config.toml
n_layer = 10
n_kv_head = 4
attn_scale = 0.177
tie_embeddings = true
init = "normal"
init_std_o = 0.0
lr_head = 0.00825
final_lr_fraction = 0.05
batch_tokens = 16384
dataset = "wikipedia_en"
Each number is 128 + 32 x the weight over its row's rms, rounded and kept within 0 to 255. Layers, rows and columns count from 0. The size above them is the row's rms in percent of the matrix's.

# layer 7 attention key, 128x128, rms 0.215, rows 83-127, columns 64-95
size [ 99 103  92 110 108 110 100 105  95  98  99  96  98 104 113 112 103  95 107  99 104 103 112 111 106 105 109 107 107  97 103 108 106 100 107 100 100 103 108 102  99 107 110 107  95]
[[ 90 179  86 136 120 116 161 140 141 157  96  68 192  70 140 168 162  80 147 137 101  69 139 115 158 124 110 169  90  81 163  91]
 [ 59 142 127 116  76 111 134  92 161 147 144 102 101 131 153 167  96 146 120 106 140  80 147 120 149 110 108 109 107 169 132 145]
 [124 183 201  62 164 133 168 183 165 158 139  95 155 100 141 105 163 123 121 106 105 150 164 143 102 129 177  99 106 117 125 112]
 [119 115 136  93 111  66 138 135  90 148  90 171 157 119  83 171 178 129 177 137 118 112 100 143 160 143 130 144 134 119 100  93]
 [ 69 104 127 139  75 108  99 186 100 138 128 139  93 161 121 107 114 132  94  71 146 194  94 122 107 193 118 130 129 206  84 178]
 [154 135 110  88 108 111 150  97  72 148 126 127 177 117 113  95  87 124 100 180 208 105  94 125 132 100 169  98 113 102 119 163]
 [161 122 112 164 141 137 174 137 148  72 141 123 124 114 178 113 100 103 108 138 164 109 155  77 140 133 148 153 132 101 133 145]
 [141 156 126  76 197 106 147 147  97 155 102  77 119 155 158  99  76 163 125 183 123 117 185 184 148 189 109 131 100  96 156 108]
 [ 77 126  84 120 129  87 107 124 131 128 123 142 126 140  75 120  69 118 113 176 146 106  76  93 169 142 119 157 172  84  85 132]
 [200 165  83 126 176 137  84 136 123 112  99 129 184 121 111  98  85  99  84 113 151 146 150 198 108 138 165 105 123 184 157  84]
 [ 96  71 143 178  93 151 117 180  55  86 143  72 150 121 153 107 137 175 113 123 111 108 112  79 133 140  88 117 132  97 159 140]
 [100 132  59 135 133 132 181  90 162 177 146 129 110 112  95 107 137  76 114 123 143 116 120 113 116  92 112 167 118  99 147 156]
 [146  84 127 130 157  62 165 121 109 141  69 140 167 107 128 158 120 142 131 152 109 143 154  68 123 163  82 121 152 131 146 115]
 [106 124 157 106 232 198 128 114  95 144 186 159 173 134 168 131 153 110 161  56 130 119 176 179 102 109  98 151  73 105  83 139]
 [130 125 107  67 144 153  84  90 127 124  82 188 111 126 134 145 145  92 117 146 133  96 146 149  49 122  87 111 141 145 165 133]
 [101 122 104 102 135  93 122  84  81 175 114 145 132 142  98 123 198 122 111 101  96  88 207 112 124  79  69 160 146  86 102 139]
 [160 172 128  80 178 135 136 146 160 116  98 195 143 122 106 156 154 120 130 119 156 101 130 172 139 113  98 114  93 120  98  90]
 [133 134 137  78 137 107 129 116 151 157 142 114 140 123 116 166 152 119 112  70 131  74 144 163  87  92 123 205 172 115 115 161]
 [116 110 113 149 152 132 170 134 136 161 126 186  89 129 101 157 121 176 131 122 113 130  94 143 156  88 140 158  89  74 141 153]
 [150 151 140 110  43  76 133  90 110 141 172 143 104 144 118 186 120 138 101 118 133 120  75 164 112  73 148 133 133 168 151 148]
 [138 144 127  97 131 121 151 147 151 133 126 161 135 103  42 100 135 107 157 111 128 155  72 133  61 129 101 146  68 102 119  86]
 [142 148 154 125  92 116 111  90 185  88 151 122 147 106 189 128 115  91 118 158 153 145 161 144 123  80 150 195 152 167 105 100]
 [191  76 120 131  59 126 157  64 134  88 133  68 120  66  89 105 129 136 158 179 165 102 147 142 161 136 108 156 105 148 200 155]
 [118  88 104 115 138 157 107 134 109 200 144 160 105 173 147 177 133 153  37  84 135 132 119 110  91  80 143 116  69 161 184  74]
 [103  74 145  48 111 139 123 133 194 129 102 120 143 130 149  84  55 130 125 116 157 169 133 113 152 107 170 134 156 134 124 152]
 [145 142 192 141 153 105 129  90 141 185 103 195 116 159 104 109  76 102 179 168 159 108 152  78 144 137 165 112  85 129  89 126]
 [113 125 117 131 189 104 115 100 179 102 134  94 114 198 127 170 163 149 101 147 116 138  84 155  99 125 140 140 156 116  70 176]
 [109 143 121 137  78 137 121 103 150 179 165 137 103  63 128 124  97 150  82  86 110 116 102 174 112 142 123 105 125  56  98 152]
 [181 123 158  93 115 134 149 163 169 104 120 132  86 166 145 129 123 107 103 129 140  38 154 154  95 126 111 126 149 136 133 170]
 [110 177 111 119 153 142  66  78 143 142 123 117  95 148 110 143 103 164 123 128 123 114 110 121 132 160 201 132 106  89  98 136]
 [132 164 138 139 100 165 192 149 130 111 160 112 160 116 111  92 211 123 148  86  91 164 140 150 140 184 139 100 139 133 198 155]
 [ 80 120 147 107  37 160  82 147 106 104 130 139 168 109 168 152 138 155 125 170  96  55 150 129 162 167 158 129 143  90 123 134]
 [ 21 107 152 109  56 124  97 155 136  93 119  87 100 126 143 117 177 124 190 117  65  95 141 115 137 146 143  92 131 147 102  90]
 [139 155 130  67 119 159 154 157 155 165 147 109 127 119  76 109 123 125  92 132 138 141 109 136 101  95 145 153  92  76 122 175]
 [131  90  94 143 117 188 113 116 128 150 151  97  76  36 126  71  95 158 190 154 152 168 131 154 125 183  88 107 196 146 104 170]
 [ 77  59  98 168 101 169 115 135 114 122  88 182 117 125 100 231 131 138 137  87  83 136 111 110 102  97  86 157 151 162 109 154]
 [172 146 133 124 121 142 125  99  75 122  81 124 115 114 105 115 108 138 118 123 122 155 122 124  77 132  80 149 148 126 125 210]
 [112 143 134 165 106 158 165 101 105  95  61 124  97 109 132 183 148  82 133  93 110 132 156 140 140  82 141 115 181 124 126 142]
 [ 72 144 135  75  92 107 150 131 125 105 103 102 131 146 187  71 138 142 131 166  83 128 150 111 204 124 127 160 137 108 155 115]
 [134 132 150  79  88 180 160 117 131 146 113 112 115 129 131 127 141 199 154 100 162 150 106 121 148 191 111 126 104 130 112 137]
 [114 128 112 122  77 104 197 171 166 175 129 140 160 126 140 141  98  85 130 156 137 141 149  78 146 144 164 155 135 124 153 138]
 [ 99 176 165 164 142 156 106 179 122 108 161  97 106 140 115 132 177 130  71 173 141 167  98 126 139 121 130 102  84 110 110  62]
 [143 124  58 131  50 100 144 167 133  95 108 196 118 135 104 108 163 106  99 155 110 183 143 139  97  87 114  86 157 158 107 131]
 [119 185 121 143 152 121 148 124 128 140 129 153 117 126 168 119 110 154 143 130 156  82 163  92  95 129  88 105 189 116 107 201]
 [132 143 156 124 147 165 120 130  76 103 157 127 109  69 109 155 146 130 160 120 151 132  22 175 183 104 174 128 147 196  60 133]]